Weights of a small transformer language model.
Architecture: rotary positions, no biases in attention or MLP, untied embeddings.
Each number is 128 + 32 x the weight over its row's rms, rounded and kept within 0 to 255. Layers, rows and columns count from 0. Numbers have three digits each. The size before them is the row's rms in percent of the matrix's.

# layer 6 MLP down (transposed), 1536x384, rms 0.0787, rows 1464-1535, columns 288-383
105:120137132167137097158102145158059129111130158122088112145046151086092143099133149152103162118136133148165127151074138149110101147182176153120142159144118189125155133154126117083118120134175104106124124137066105116144090105126109124114167153129115111168097119140180073145173145073136126150
100:118140213116151146140111139050079102084095156070111120087169117097111070151093087139169118113148105079086104093144118168147119086162132102118144099134093151115078033187160171112169153112186147126113113130138153108158086155053119136069120166118107113170187162174109117089152144115115098141
095:113127096137150146098124146132144132164102109120117127146190152091146085161062117135075124160120102142172138144175107130119094170144144091106138110144157173172124115063099082078107076132131115112133058132158120157104129170068106120143134119088184166070109109113085129164116076118099080129
097:161164119118170086101128132185084144124160098133098164091130148030128114129201104160145163130094158144148087172136142114085109132072103106106167155117117114148112141099126112127199176113212114140130141083196150041171128103135134104134127147162151102163146128109113163137105158125149112197
103:161128110149122156176140147035168137103137139164152086104139146131139148115087094151171095085109108057078193096135096205130129113063090071104141119189104170171108156114112142148102108152070163093128144129143139135171104131065123093114130126135116103110175150105093107091111139065172139169
100:106171138097106167099132165124122165127150155143096147148161127074171164170145133097129113101119137085049176079094117130147118188130159145121137140087133172100190110176085129118146107120161112193140167156124106162126132106173115109133167137087137102093149193114097092120123057132115140115
100:074140094107095151173110208133144107114141083091144137082165105104146141150110150124095066109170198152161124151176127132134162143163130192146070114090137113115196110124129150171126166070113111125100071184165147144158099101122158137129158178144108153121111102137156093082147158078164134172
103:107094101197160144157083142154151113127066114155102184115120150113096148101138185133080102166101160122195138110105126138131088176106181087168133177112126117108147102100131124134070173178143120135098077084132133151130129089126159104122176112111154186132067148142142153063131132104130128108
100:088090117130118109133100118137095087105107196062149124139151101087099186065157126092122084073149158176154132131123106073156087117156120088123121116092148117136141117119115085135124175104123110086106140114093137113108109138130152124159164181137174138109078109148120139155164137128164017049
094:139132091138143106100158164220121096169116119128150135120178218123103093182120095057120086078119144125129117107190087115160123183112114104142158136138137118084170118149114137159135113100150161163021138119110164173139144125134123178214089141154152148086129061147075120111126177120172104117
099:093081115132106125083126137115166141125095184153137198142088138162156133100102150129071123123148085138071119092081108110068141139150158088152227173090126070102215126140151111128120129115064170170158190094093151112170089168164110098143134073127081187150127188136192117147049113111092151092
089:101112149114136143143139095139163103126137100079099112119102134101104099134094149106142128093153148135121033200143099127143104106130141069112148093138145100105100159154085165124161158114157146168108133137148118116113132152122157098167180132048149152094127087076073123146200116142100221083
094:119118148134115150106150142116119149131110082176134130113150150105118106130103123113067143132096097109163085112123132159172147078179102121120155129106121095143149129138138142109087144184150161104143150134142155216143164087137181110152102129075118171107140118162088112133161108169166103186
105:090133071143063101117109113125161134104092134178125209121110156153141122156174115151109102107151141101088133133185100140093135100072130133133154151145183068184111146198192144090115153133130153114136096157076141123139107100194175137145118096162097137099178135131113126133147161118147052136
107:146195120139142092153137147161142195119061098107131163202114113106075140135108098121088145093166125122150147108175150127135184100150086128189117176143122104130101131093056090057086046122157154126097086152108111108107114100167075148164101118163151170141152092108118105096153053137133136126
099:136119123169109133128114140107064092136157123157124101097111128106163180147105115159196107103171100100132149160148106088126088145105135187076113088148182168100158159141157076115111161115150157069160151106056136151148109179136136117115121109135112128122173066123192096120174137126095221115
096:182062194193150190133152143085095123108139124069055148132145180102088117120155144154129150095152098143098147152094150153084183143165132124146138119103106139140141120114143150165150121113107074105117126065202152072168171105181164119101139085131150134153148121125126118141119111118129131108
106:142123135131143095098109125141095128169134124111150164163131090110148142057147142153141166093136132159112092126168094075090150107141171086088064148123196122105146170125185133132130091164134131089145136098118127098152142200158118153119194117111161099098139132115085161113079137105158163177
099:118157107144161115128140109143057132106151130096120101148123155128130078143074135153126097123112160134110119157193161166092131140175077139166105105131126086079100147094133141149118212119070125169123058080191148035143116116079165081156169143100146147069135110133164155073143092114112255114
106:059140119103091071111140125124088110065153064188100172071130177120063146099102091128136116179067127134166167112168103140127107148144136150124169149095147135158118126109130162149106130173167138092150128098117165158126127154101178084097134145073146116128117133116122055147098089123121065122
102:130077112064101148126131150101140141161109115151125121128143080109069198178146162148052155095142104116048184140105134208128100109149137090163099173119136080075136130099177150160101158138156121135093162145116158138124142155201122110128087132107067072094096118214153150098157111139136081123
106:142147135123100124116180181119156118124077109161136137128131148202072178137147109116162109125143145101050099109134052108103112137170144117096152044169174076080110105114125058125077123099122153135109169064184147104174142142191065154131121113102149141133078079141135120184173110124119176184
088:198138129140143134159118079175107137131178119135157128056117152151134152143108100177072142204161137154166150064086144113141157157179062170122090118096152159102183069054105115112129187113131107151162151155123109119115151130167126108173174095107080158093080188096175125154162108115129231133
107:119067132107058092121080150098128131115081181137166176183105138180141069074146109141105099160093137160134113115099182126186175100160171096133145175163113145114100078177196100133147110082166175142162143183120089145120080108156091158162133134143077096126179137123139180122096184150116076105
099:136134134121156123137162100121111136064156159108130125135170189113116145172120151109106122191157163090166103149161121143125119146087134162039123186101207137134189175117152152099098152108101114114086136141164179103109065141134119102157096063150147134121111112105138150097179107152128145084
102:152107187126203106106123119118169139141123092108130094119121169161134169104135140133106106142147118125131093113103123108109141201094140120135159119091135140112116209055165123170159135120039101110218098087140122095141113117148109136172088152163099154119098145102122146103139156100116151098
098:115081115139089175082073158076084093106048108133150122123169146166140105103120181068108155147088113143133145126088171158096086136123152150146156131151080179143096145082167159094121128153173171098173107064147111137164089124137167156100136069062127073149148106148127104125166094075116106075
097:113204138119122130105185134136101168179082095157058150131108134098165152091085161115061104155116051202092112150097171148124162100148118141202067085068178149064136149108094176133140198116148072107117173179139087151129145141113168165151133080133131143112135143119171184153117090185136097139
101:160130107106106085170087109061179094107066087143127116139108162144143141185099165145079160156049093113144124127136102098127174174104098160149148146157127172122106079093101110111102099164131124160153086122147121151215145083135133146148070167082078140133127121156119108150118141138116107120
099:068170124119156053104121121145081124132127163106135107130141088127131150072131073136110181136102112131137185135106121143130156106127149138120090118142138127124095080091176152098151153143112107075163152124150140105080103101161131058092128120144156131139125163124143099144131171087105156105
092:096165145110178156139087140144136120119133162174137127098152114126162161133144092129090122138162139111127098151154146121101135143095100111127139137119129112098101129097160156085060158091114107124157145172097162120145192174113111074127136153131129121063136114098107060104064101097128188114
103:087117181099136154123113150127119129125129076143162107203155098183144112195180086127155144122098144054122070156085040166130075167166148150066137099132109150197152131167178158088140117126127182151066179064123102136173131110151127150178152086130141128146121133123100155116084150103184107105
096:114137159123109145140132152106113126157131166078121138117137127127131134119114087064108185207158119122147082140107205101113154207087079084148175140189108130099154140129128112107134125159207125157148126134113124138101046106135124137166161132053120113149110133119171108124114120178145227108
097:186120157119150131099191123131145189186108162096121121103132141148101123102166213112139109143124158083115106113090093113030157129158109159155107135171070086142198150095093096115123175135084116124122143088112127173119126177156093156128068107144087139129125154077111117180110109150132191103
094:121098172136138137130184130103108098097120172046121133077069138114186114138073139040111114124179166130104096171135116113135149094046147162104129129121147041105106123127098180118211145120145115154135133171121128180156163140125131095127125176100134164145143151120152097151144132145183090095
099:134158051102215163079132120104138107106156063127148115141124121103192084102121133109111169063088097075155142102150179122128137147132120104141152118092083133120163144115156152108172137162148139153136149125124209085155098119081127124191172175146098140175067086080113143128139076148147045120
102:207156114121117133105104208136109154138072088176159158176140180141151112117143113121141156132137174143123097119135137110132101162148124151082092150163122084128128173086112102107115162126080118135094125161088109113118120100155067106156140079064103133106134086207101168146082154152144058093
105:153113136130205126137127113122138101141131131096108120198148149126130094138122145092110128177144114194160197129126129036117128141075130177104097085125167156077156125141126132095099155115113129120134148128122166094125064092108172106078104081117106093170142092087159141108097096053104155110
103:133088109207084110143148118117168131115148121190144153134135155110097117209167130102125177154157178108045173141184065099109138078114074062102114153093130027116109144060130047139129135040089083089171126131135118099104127171145156163084098093143116112124192160097141066063119150149120048108
098:113121140113114101173143156191149102058148149101104040144158141135106143151131179145120117143167079110152112180085103078172103125110062144177113128103120148090129143108166139130113129073147136180131093042082118071145163056082124152130105103104184216111104149141134140150099119133174141106
103:132157120151078114185175061154091082131137152093098091089161145119125101101172135113109090132154138129150151106132186130155114129087126139153150197147098128173113144198067095063128080161164172150186169103131127157092161089131141147139114097125084137150121123084126119150116119149203113150
099:133126083119151142167117164122137135145086096130094100154125127099144183158097153106166158141165154124108198119130151139147095119129125113183129154139108109151162100131194078134165117154114147098126201148178084122148141138149151125195107096148115069124120109059155114138065130109184152089
100:080134123109116178038164130123126129078088108127104122135135097134097159152129098089151178088160040147213099087103133143126111155129105160105135114095144114102128184180087070131099108146117107140100141196113092093142124093184072065127163095176105177070105112193143083141098131160092157141
100:119139129076144145131149155111107135125137160124119157108154150079080073158117102097136149170159140127163088115166163157112088141156082075183142098115147131105135099138120149096157078062182113168111170109114131095105142106098183147113162140090124139084150152149139173112111127124108117102
093:124098128133094124133110176140119183138119057140132072174125143178109108138093102099133129116168126114124123147155122198152092114104124133095086064105085066134146160109143144124149101135062212148154137133171079130164098179124153087087154137084159131135109124140165167212147162108112107166
104:127119195127128146128165130133123106122188102154099132080183082105110140166130144137132120194107138147145123153144083122116152153069123189072130065114156116061171140178090131122083176144122073092106192158149113083120080091111133099135173194153139145109118195127098096126194128075065158121
101:124153103108147158075065075095075192206148118084170112150135154154126097104121125152108117101112091089134206114139152112156145124103130138131105106071118147094122136141188150193092179186148114118127140147104076140159120131149191156118130098075087140128129147121110133128090129140125161118
104:079146131158128143122145115120129161088127170128156107086123092177132134129112147167122129124207136123145114083103177111146122176174073130126183148062128115124097120129133164123110085140157140084128182143172085112130126129151095182103086096133152150141134172149123143121119139095117142123
106:103117195083127167127137152153186135149138109111155145191101116119098140190116157087165101142161057140161152107098153049086123145155084095128101175141182120080113169133106143132110146140114126117144141123125139140145119075091207081194215132113168128081140136160155141117156189142097132101
093:111154102141157142163104107140131111118119096146114173117121124113056095136117179174138095111148156135142112140129107039072122118154074127129136144126178127110109158194172130096137141150184142142119092123100133079099103143147099163103154172141144198154113065125139115159059119227135185168
100:145108144110141208123130180133092122152041179137117156087130133104174164103138143091088165182146169136149138139097137086111174115083149141141183100180156073150078072131082135100098142177119082064148096126111116120113102104103079065116101153088148066103099143149152092075156147104179134131
102:070110126102130093139140111104096105183178108148133174125100122146149159151118144076159149122173133151124146099140116167119143136108136163088132078183111075114158190123127078161179131176081098118138139129087117149143113128158194136114108138119154134170082193090146126121107133113158137134
105:111086138136113120176154108148071149153136125164111207190189109152170058110099181147176136083076087139092179185117167086177123138129101113143136108173096154135152174106115163184116076077113130175077148181143143104119130129122158179185124155065127133136119147133087105137171098169132055080
102:102126141155101122140127107159109148092093095144097176094150105101128159102102136182152111145174167074094144095095146093151093144079138152103140160149133065159164092145129120110153096133171114136126048180091105131160110122139155099174138187074094112110168141165092087091189168100178137110
103:174105128144097162162142139143104150194136102112118147117122130126132099114142059155155121142142076161109103101115132080152123150129120115098135129138181097137103155071107127182112116181083123112142143161122096178153130145087090154124178144113106095184108110097138091159093112127120132173
105:094110111124187181120161140140139125173104144126064105091130155130081138102102149122111107050152084143164145103068141175101128127076166107147047166210201172083186089160095186089163164103142180098114136145108164095127092105110146093107139105095104109119128157190119116124154116123162050079
100:078117113069113113147110141166150109160153059118164137129089155101176139150157146121171119114149112093132122116155162097111124123145142056171114116150147168098105108127146137155169098062131159108100108158184167139123114156076140129088123143193144148110128151108134255100126132165115205105
094:117152126082121145079143202138121124137203126098115130115119119112079132145114137136102147162176145109122065099171136133083143114146080155113145110177167129133166140110120099098105097183094084154211130137106215133172159177202103134084149127142111128166128110124122122142085136111104115106
096:150097163167142081161114191074138044195157142127051150087140165084125161123098093091141098141139082133113131133144110160077180129149105075128119101101124108065142150130140175143164138099189137131136114179077088127116075160172074129168156123094124116085101157117125145097128174130082156132
093:099116188145134111150137134143171126185151143092167188151115157117198115142177159117147119237124140136177129090152195088135137199080101150145136145084094143167164121105137116089119110119118051155118113146091121131175162074134150121093125160088154085104136108126088117051155083101126138089
105:167145158137090076059168129131140216142125222124148089063167117100134094132134110182087113076109144125164089170100064122191117140112138075151156179135114114137051116131071098056132136158146166118147082112145165090121146095198127082166107136138196167111136118091075173171151129145145078120
101:084197114174123136135090126173056103150183127125103180111086141098144110099130115074100089124092132111099134178151153087101117066121093103140143104066143132122144119113164125116129174164158149130124106169116157162124141102124119172088096112128119125157152118123124116104054146181119147087
098:115149141161220115182126132119122137164081148128139147167133121124028161177109095154176116149152096162116134138147155129119164104075090131139146187174122142121128141201090108137152124145152113131121124149137121114133202134129106124129080131122110162121122117123080071111142096134101160092
096:115095154085079103159139082131171124135093182098141157163160104159115138162123139154113077147171144109142158056129144146089077166102126169160057162164176104090126078154122095116110128129138112120094153140152134017127154131204135105105192132140090131107164146138114139126122147139108068128
102:128135149137106122121153142158114127179070096137120079127194113182141105083178089113102095111135118170108117101101164108153127090161093101105102138156168125174123087167146184137099125123157186117106061152136164087066141103151129101155129159143058053144092119081180171151135129172126091099
102:137152079191095091129193166115151151100113156107104131137053144050108093094172152108173112124072173131199130174153125081110125137110114060081077107192098129150149086070159184175079119094151124117149200208110158150163103116139136147074120085177119154136120128174146151087110121114135100123
104:099125098138159109183135164164163112185130083125174136153152155173119143156120124125138162151157128113117158151117128138199171126088150094115142164122119159091169099125174104126144077128117156116179133086100141185169109120150121148174093045183128114113082144138093110101134128144136147113
100:149148165163124134101108117113124133122146084123104097134132119138088121165129109119105158129145145192077108086135150103152141087069140157104131091145108124151113156075147147143056097124176092118132160107104103136125132142107130152187171179111082081138158127151164112053102136161109094090
104:135187180097110113136098107065147114110119174183121134098093118105145129123124130078186103120070113108161120133115150155122113152138069068119122041101165111126147114063100118097091128119125164099096124077141133125075208154156173116172161132108082130093101161161083166089123103156144052162
099:097200125164119162142131163124149131147103130152173125123162164096111125136093128161108053127143146135086128125149093184155180111116071139131116151183142101107131129124134152096114136191132178099132116102111164107130161091167126085169170099157128123108128083147147159123118092140163100109
098:086174160094183184083140122097111144133064165164131099059159188151141174098080136100163131125091121125061157148138121133145147102190119128145155154162227151127140179113151104227139117114078159170092135157113071068149088080141114126125152108187084102154113138132139116107127125123188169092
104:044126115128147124128143125137124078116118129103147158100111142171125086194100105125123131171114177100093198117112164232097075115087065093162104191115193151145075033162169171110129125095165112143151126105192100113161123086143138123114101175082146174131110087112120134062167165123154107136
# layer 6 MLP up, 1536x384, rms 0.0822, rows 1465-1535, columns 288-383
102:107142082087095123124180164101173121181124182166081165099100121106134011076135142118097109110094119137124146096114148155124098088097125215137148158130162111057090140161197144086084092121117134121125065103142151117061075153135190098120100126141117100099143124097176158092130208157133116107
101:147144149124122085144120153105122129146098155131122137154101178104196154112111155136143101106139196150122119150152145142199108139137130122166148163091118169096140100130083070173119096165071110111127087132145137085141094101134126122108146085132115135110174135161140113182127103165145136156
096:144063175099129172143128128167109160058089093100148115094156131122119135139134183097115146176074119155177179079137106126133091244147148134113190119093129134153099113143085103118182129116094087108172147158170119085185140086077164152132163121173108099067089152094150142186109152102029146132
100:155144188097137147087125118130157152186145148159172075104121114175142151152142140075140138122169157183082191090128113184088175083139135130185119113122096093076136066164154159096108093129153086131151107126183081075133108125054091140156110089172148141129120154058165141128119185095192181123
100:127117138071069157134147083194167111088087154127090141148104125206118135123160138144095139108103189143117147186096140131106191118147131095165151078138122130194114112098123109053087129086186090124136115129165188099116040131124136196136092140149090115143101054084093133131152154112146141237
095:163102151107126134157113198072118090171153127160142167110144173137108121167116139141125139089143099188147111122164157157131181131123109109138173137110152121123119126170093128116111104137111137089122121110091146126166117125134191130145096068126130087138067107113131197141131096066140148202
095:174117121145130094183086115156144165138138112144116184151158173115082098120140168152104121157099137119089145086139056121100173140121152133137138145140127082054185122128162131164124108194128175139171125117144153122148149097090172137158132071166173083150097061111082171177129161153073142183
105:122168093114105087076133060088049154119074098139160106160146122110164184138144084084101177122129143132118126066158168129161121128115147117105107120136147123116153134046109150170133149133156138137125162171159176185130148137134081087146125097127190102110054135047105076069111115235086111081
094:151134200141056163104132095145126150087089127121128151101166181141109131161081098132135146124107150112123224172127166160157124100157093102148137150131182118106150108160142083157126147145176185130112136083150132132071160091125172118126131097147120115090099143145123103146096140138146110152
101:161099109103122153106059104096155168114090113078130107085105137167144127109152106169106129071178171123139084157066100169078109113201097112127108131142151128120215109155085147105155121137118102071113131114056139124197157151160156110149113144114163137133082116181157088179111152139128160116
098:165102125110167152135152156093164156154135115198146144124092082157091162194165064147127104147161101101142177146068107118159115124134125120126093193137121113167128170129128104108135122107066125074116085129130128119101133132114099149118158176182068084126096139125141137135132152140165165136
097:146094128151128174172193122176097134123065150072134113126106112123156121179146131145101119078104114123112120158140134156143115100146158145159061148136161126147158132115133145192092111172164119107073054156165139103125139124118190084118122132164128133123190091172175120141216153117120179121
108:158128211129098115132069177067164125113141073125146135095133084152126122139172091169135121091124147125136120089093125089157125168091184096123068085063120129144172152091116148098113147169152088093125153128074097102106168145164113098130094154105154116125118176146119155113146136121094118157
105:122157112117144134176092135175109112140108154194152155157152095159073100133062074083121063116145137166095096074125163108105116126137208131150114104117113135141185127153096125155087104099141197109116102147117151157142036105143074143128136108157085098157163127059138106133211097155120127098
099:141165110123159128131173007139107108084105154165105129129181116141104126144145043101106155105131133181158123114081097153152122150145124097127135086178120138125158137110118137162114074122082112127111113175133199100106092180111127178072132137128149164111040188155123114120146098092138152144
087:138184149044162097089122059087169162098131177154098107093162096133163110085156103104149148123127147117151136067134067161182065130175096134143101107157083182144129092144119123086113165107101118167151165159150074117187103159162138123137132098147135119169151153113137109202077153148104114094
109:113130119100167166068136112122139068139099126171083165140110131119137116173140143125119129115119159138110118122143168144107122149128098163122093142094118113093190186128153128145128101111162115136170099125154139120110153185087108111147160144098118076172114136118114168072155197101108194133
096:163109109119170100102147102123119145097152102107133086120096085132123124057097098157122108124154102155123142141112140158096155131134134102087140102150094117128166132083171144099195155143123106136072139153161206058143145106118193176117133147124159140180150131087195089167100154148147185118
104:103136161140071076147169125084158092136207126149063096083108094134117085195124154165162118117103117140151098084121088160086164110034147116127202147169162180104154139121088167130138119151104112071070137145109142116150088052120147125159103077156118098169083161098079126141102101202142092139
102:089083132096173133151081065140160125152069090120185134088171132137179107083143181126143163156150122165115116140186070143156084124093086182082076158140155198116157129147128227102135155190082144097198158127102136125124111186113112097132208173111102163163065097166177177147136100114131176110
103:095108113126086101099213163122143131109143087141172187121089106134148099180145214115084123098129141071058125128147093123104139057185125121113112167155128063131174163095131084118101164106167049103145114185146048167129108103105109150100131139172087191140123146133185172139166116099094110130
093:106150068141142142103172156133087144192135121136165109088139194088153135129156139165167108130082196156099131088102109172151141179125156141119170117195104113166070084055135115192117156124061121121087167126141127101145099173178121081036123048113067147097144094061182128121150117110097121194
107:174137131145136077137123095139131138146121126170141113141111152082135112166148132142108130140169132129127176132141100134091082153103101147135197102133142134116105099179134164134144108141114097137129122108109138143111118070099120082128131130117255117138110144156149108127126105148128089083
106:094050119131102041122069122119097143107092140159127162110054117059090124086180158157100157087079104099077088115154086119109176101118179118133120152113104111169104189164138090169132073168144150119102131092135123152081145135095078112092156197120176156119147140092133173125115131134132128100
100:154146150108122122132136147185145150151087117130107155120101134195130138152073091206181134147138107091107108114116091165096144112132073103166161175093165126063142122178174064105132089074137178105113093120063133151109018087124072101057101173168122122150148080179150119146145103109058085129
098:073143176191133148178159140080107147160068135162129105103131140176116138184142095129124161076029131103171109193092164113141112081114110127131198171098077076145122126122161138219118140101120208083123053127118168138145130166134119170088144136112142134240133145146078109123135145124132113122
097:106128128132176124106100123120126152101128065115120129113111145112119046148145073099131153212100071137164104149179143159063137201122128089082105033125075202105172163121123125142109137129123130142079137163114123119039066145136069173092168080133120119161085128147115123148107110204146094139
101:130139149083135139098076171088072115138090133152116132154131120102083099157151147120170119200115136150163156116128092167113116162129112100129179120128137116170154079113174089134118126112138134089127057145094122134164105080147135162124056116101133103143123143122098084108108121179182141177
098:117235076068132148166107126123184190123115129143089069110111159102147071107150121119112159141067110142066190172094108102120099131155171138132122159152085159149186148093152133070105110114120128131106075147106158159079117151135122135191119090148131217111185138160109125178122132122134090163
093:066166128152122094163173138134110153106129123141182097099128092136083157094103102098081161146135115103029127116107189189146173145104135113138081145134121150136136107144141135125209134128190142120139133102199120125043101111086139100137089122127145127142149134143101108093113164157151100102
102:134106145106147066129121116158096110125134098076138160145139121159137111194225111099138108118077143124134088093152118126111086173116123156131129033084131138131101118088116129121107126193165169151089095150141120128185117086130082145145129100079099080137074166148149084153120149126167075158
092:117104084145126163151135149174118135128151111161171119104072152181182171107203123123117055110130141152128174126095177154074141199163158113080121166098139149088092100075124099094114149101141137113184123109158137120099161124148148151170108042099112182101088079078134150144128145088120137114
101:155185112125131249140166158149141126047063074081064136156130173114094123116144167095113086152121137113093149111137148164150095138074138128130159098103133153211120156103131105150148075168131183121137097213122127130087149191097136087139142192121133137057159159156162143083085133102109135132
090:075189127150138134169128123142141174103085109106195098115097145090124173204151154127120129123143120125075106151114130064131129138161149137157182097150122157099101157076131149155099148121185154142091138146099136074132085095096107087174108158148075130143138170127093169168077219151161141155
098:157126091110156140117128205123158078163182118072152167159106136189085110133156137126142211115122177122088139159123167110137160134150085151206110089145106099094080132159142096153192084081109144101074101126091176079150128132094132088144159153169086141129127143130167140118093151172083107114
103:125149086067120177135160088107144123131150151171139108078126146154141154080112154074050113109126109113120186143142109102094105123129143197135118126155097156119122115168155103136141098114081123135147113142145099167116146105124144127095061078109147105100164116135139071193083173131122110125
106:107075145102122143094104134101157145187105073171092123195153099119170125103149152161090143092098147134141123139145219141148130205161147109169092116114122130084130144207148111159212180127142199127103111091163179124143133117143099119121121138112129120151153120146110138112115138169162169110
106:113098143135102211117102085142210131154061136137089044110103129092136100178103125131110105105137141167096119166158114130147188135148105137181089100103107139151179095126132101113167096057145129137136081109154105098128119137099151183099140117138132125157105138204132082076111151115119129113
099:155170147084195083184135123057120130118099119084090143210127124117145084103157130136109149141089147148098126137135100165114152217143148151099166149146157132087121137083153141143092100184152096119129080044111087113178129046142101189080128181096189135101127139091157124127118180094139123138
102:092118138105102087104095059116171131157125150149050127088105093135158120176154171117141075132113152053101117100085068146118083088143117128137140200162142157097158192140104100073113169132149081144121140113111186123125175124115082153079095180110111105137098109086142107121161135107132104115
098:170145134157114130098109144127102163145032131127130081196152073151099128163118193120150124153106182098099088156142151191158092182152117120130124143116146131121130155172144157123184134068128189144095109141127127118178109123108084109118104075103116126131103092173114116146126121094129165117
101:124154140130157140118149132129135169169119117201144151082105105184113180140162180171152119149172127104080140169186158103134109104136078182126107163182155126110114123122112124033120070161133137161054140134128123051119177114156111129175063123109127115154110132121115143079177158202081137119
104:141117118123164122121117058184135182138139114144132163070122122137125102095151153094128106140104141100138118132138055100153145136136125113115163055191144133144150156118080137141156150119163116130097118099116134050126122110133133147100099120084135113137135115159169084143125104065142104114
099:125135089108084165122119087132144166105162133088113145169111131136126083080091088131097120094169113143152107132086138151147191108115182111124085103131114119136128143137123158157126047124152063086160197153131133169132113165144152133108106124176144032110141127089111079125086058168116157169
105:112121177103131137131105108176089115112130107106148102119082137129148151175166160105096110123182166105100084114159127142129175023189126100127107174140126168149128102115146149135113146105186031129128177180115136111140179105116076115097118089158158106104106101151138105121140184095155076095
104:107161159117091148136119106086076135179108098153117151136117107140141138123136114120096106053140124115110188161120121197151072114116128111131137140108093102127087186133134159157114127239198112070203127134165080190115152173129096125143122125130149065165121167121166114173118148163097133128
101:141130184092168149120125168134141111122162117189109108102173117121152065072133114181104144125177147116086133132109137156115147102194143103114144113158093136150178152158120126117192121145091053074171075152028118113095116113104091104133136110157151088103118133108146119087146131135129143127
107:102141114163146226105132123136126163175144172119140121161085154133105098143114132173116128184094089102201127175108152090146121065132175147125158144151187140168106130125068117166195120100130156101119123154206121104192123099182087161179128109078155138080170131119105192111114080101135132117
094:099151108146157195138110127110134083109097079193079123127109149130118089061161144190187185057105112115126104137128117069146122133117158121135168163120165151137141079099123092129131139103125088102128120097112176120131097111117125136151157070103171135153098130122087133174098104118122087205
099:119098144093134160135174119113128123141093125163210124146138074146123146118061103123093142129077095141145094106084133123148127096140115200147109156160162147137071188101145114124162136124100143152125073126117180072125137073125127178163111154095112121118106056120109120052078070152128133137
102:130166140104089160170126157177145149106128108099076088150117069121137065153142086037169067074108123123136146115088162170092152165152190159051153182185138149101165141143056128093142155076113148132148108140142159175109149149099100176149130063169103138112117135127197146107110181142159138134
098:152118142118135123181162131109164086104182091081094152109142119123124170118140123126151156132141146139103109226143114120148104125180141100125135163216110151078169161085093097097160103101114173072149098111137160108118148061126131133136078111128143124136092074106120179169153123109105104139
106:140125079104125087080147122136138139109201156071087146126036148101098129122068202117139116148110111131165178116113132085153125133103171091148048108135144179121118098125144121157126124125185155129107129065094154144111144149109038106133131087114163120087116171109114101135070115177122168094
103:145162127180082141151139104047075144181101081119117142085148127109145144139139160167092153122149138072133090138127088163149144126136146170132105142102093134163165172111089214162059165117205152104139128108102049169135107116160117128142113175182095153129098114134183172192129151146162178121
104:085123141130152130121068054143100163196079120135088078113124083081108169122126107110154145112154142160158127131094149157138082104121141084165111178122123172100130117177113163136117145121189119065122147071112130177125071097138150140117099125108167137137101126116084138124122139112101126144
101:141127153141139103130140149126079157104128125130147087115128131132158173140114141119087148127101139106105138139107191115144069142129128217165112126130106101191152116105112105106132105120156123213201155086172051114105167117175128150158146106187141121127131158112109125101071135077114162100
088:144155101099072150132119151187125218101172180097101131112149139095088123156038120184145108121101167082056120115137135138162144130110119135110184150210197145131186147071125142122154081125070217145130134141134169123127151109146140115089138091184068103075126154106138144179123115164119143122
088:089129123142095048118112143130104161106100134138173077131163160134044083147168140149140064150133094203146111097138143158145148126111165101128124092144149116141123135111086161166147109109174155096159101109171094142124072116144161146165108156129151153098142163117126100131080173141144063142
091:075159151151125133084148135096134142156139132124144193155153182107142121118153090106059092117190112122111142115117094076177094161135149137109135157056156112117155150101095161190165109126132147114158141111176152111157098110139148134139131144098091198154159115093168104117160070146127082134
102:134147142119108042117131099111047175176133172167176088138114151073095121103103104119105158113151103132111154099153093148095153064108186140171152083113057113167090157169134116097130081171177111162162116084135132107166045137105153132142110137129167154150080074103209110120129168104167163174
110:105103142093065203145172123129155160184078144211151142158109116119163115137165137124121126104107046121111151080107145188148145100144106117098141083133083172160149136149108118073131149206139070114142106145155114210092151107050090123125093136132089135128065183093151075165127142152107137152
095:142147094169151141134128128099119190144072118187093087158068162149111148138134113073119086177108029173119108118143174128138119153145091061127103106190120123154097088147114084105154089127146061120136112163060133110133138152113179105082098120139114165108128151081194118124121076138131158125
098:127175123113105072152150120115152143100131089103148107148091143107113153202190144104173155145106147075124177109095207097129167120143174067178151154165149151115181135137164125138142128146132124131169131138164131171110155168125106150142142137175136085121066106100168211158092128087148147105
106:122085134142121114109132151174103144153058149120072078181144192083140094070168101165100118146108134226165139117112081094085110145144140176115087156090149096155085122121184133109174104118117136107117110140134131142065080140156096132108109081121117110121122143110191095195160171090117178136
102:142154133113134175159151102084172133186143153139132072131132145142088056133105134181123183110167137123053150136162157145119126140079071140131175061091186133146149175137111167109162121177085118132158111143132146146164029139156127136069096209112090127145035108110076155146108108150079128127
107:109155148148137106108097139159176111153087160141109143100085068139087184083133120080143111137161190161084140072131137125206161113100082118182093128148130163182135156170133099141162093111149118109122114165076099063120114108145138170151172120159131186115117148194108103118091151113101150101
094:125131172118129059118145135084175151095065147150039103088094127131093137104103128078153160085137159114161120130106119134067159138071138123135119071105177184151170152123117148100169095129096074183147068118160150151115134128172079110143208107146180132126132136170084067080120125121147121144
105:137136092111147100098119101146142166139087159139211109168161109166080165129127155147182159164140141155129132149097145087106125113127167119123067082151147162127151126097163169145104173142142073069185092104137112119096124128142112133094079150120136138110077144084131063101117153155211147170
099:158138186125202131100126095091177120222110118167177169146133117153083073146173146116156183096137159122125102089062127139114131122127106166150094103088118141157154082071106195133069156144132083084173162094128133086136157084174195111130113160168161178131138101112103115122093094066143106120
094:120099139118115120142141164112102148163145118145124174134114143112149114134087151121150131125163128077108117110102118093106123114091094104148153095126142109102198113112149092116144145105165100172128041081132148035164138155117138100129171123137119114085129134111208153123150119152063122145
107:134128202152190108059126165107141148107130181128137102164137160154136100190083106117104131119144117110124175099095091152087115072089148107178111175157110152093131129163178152175086149144083124094172104099170145118102129089141160137177107156113125072070142164158162109069099145088148136161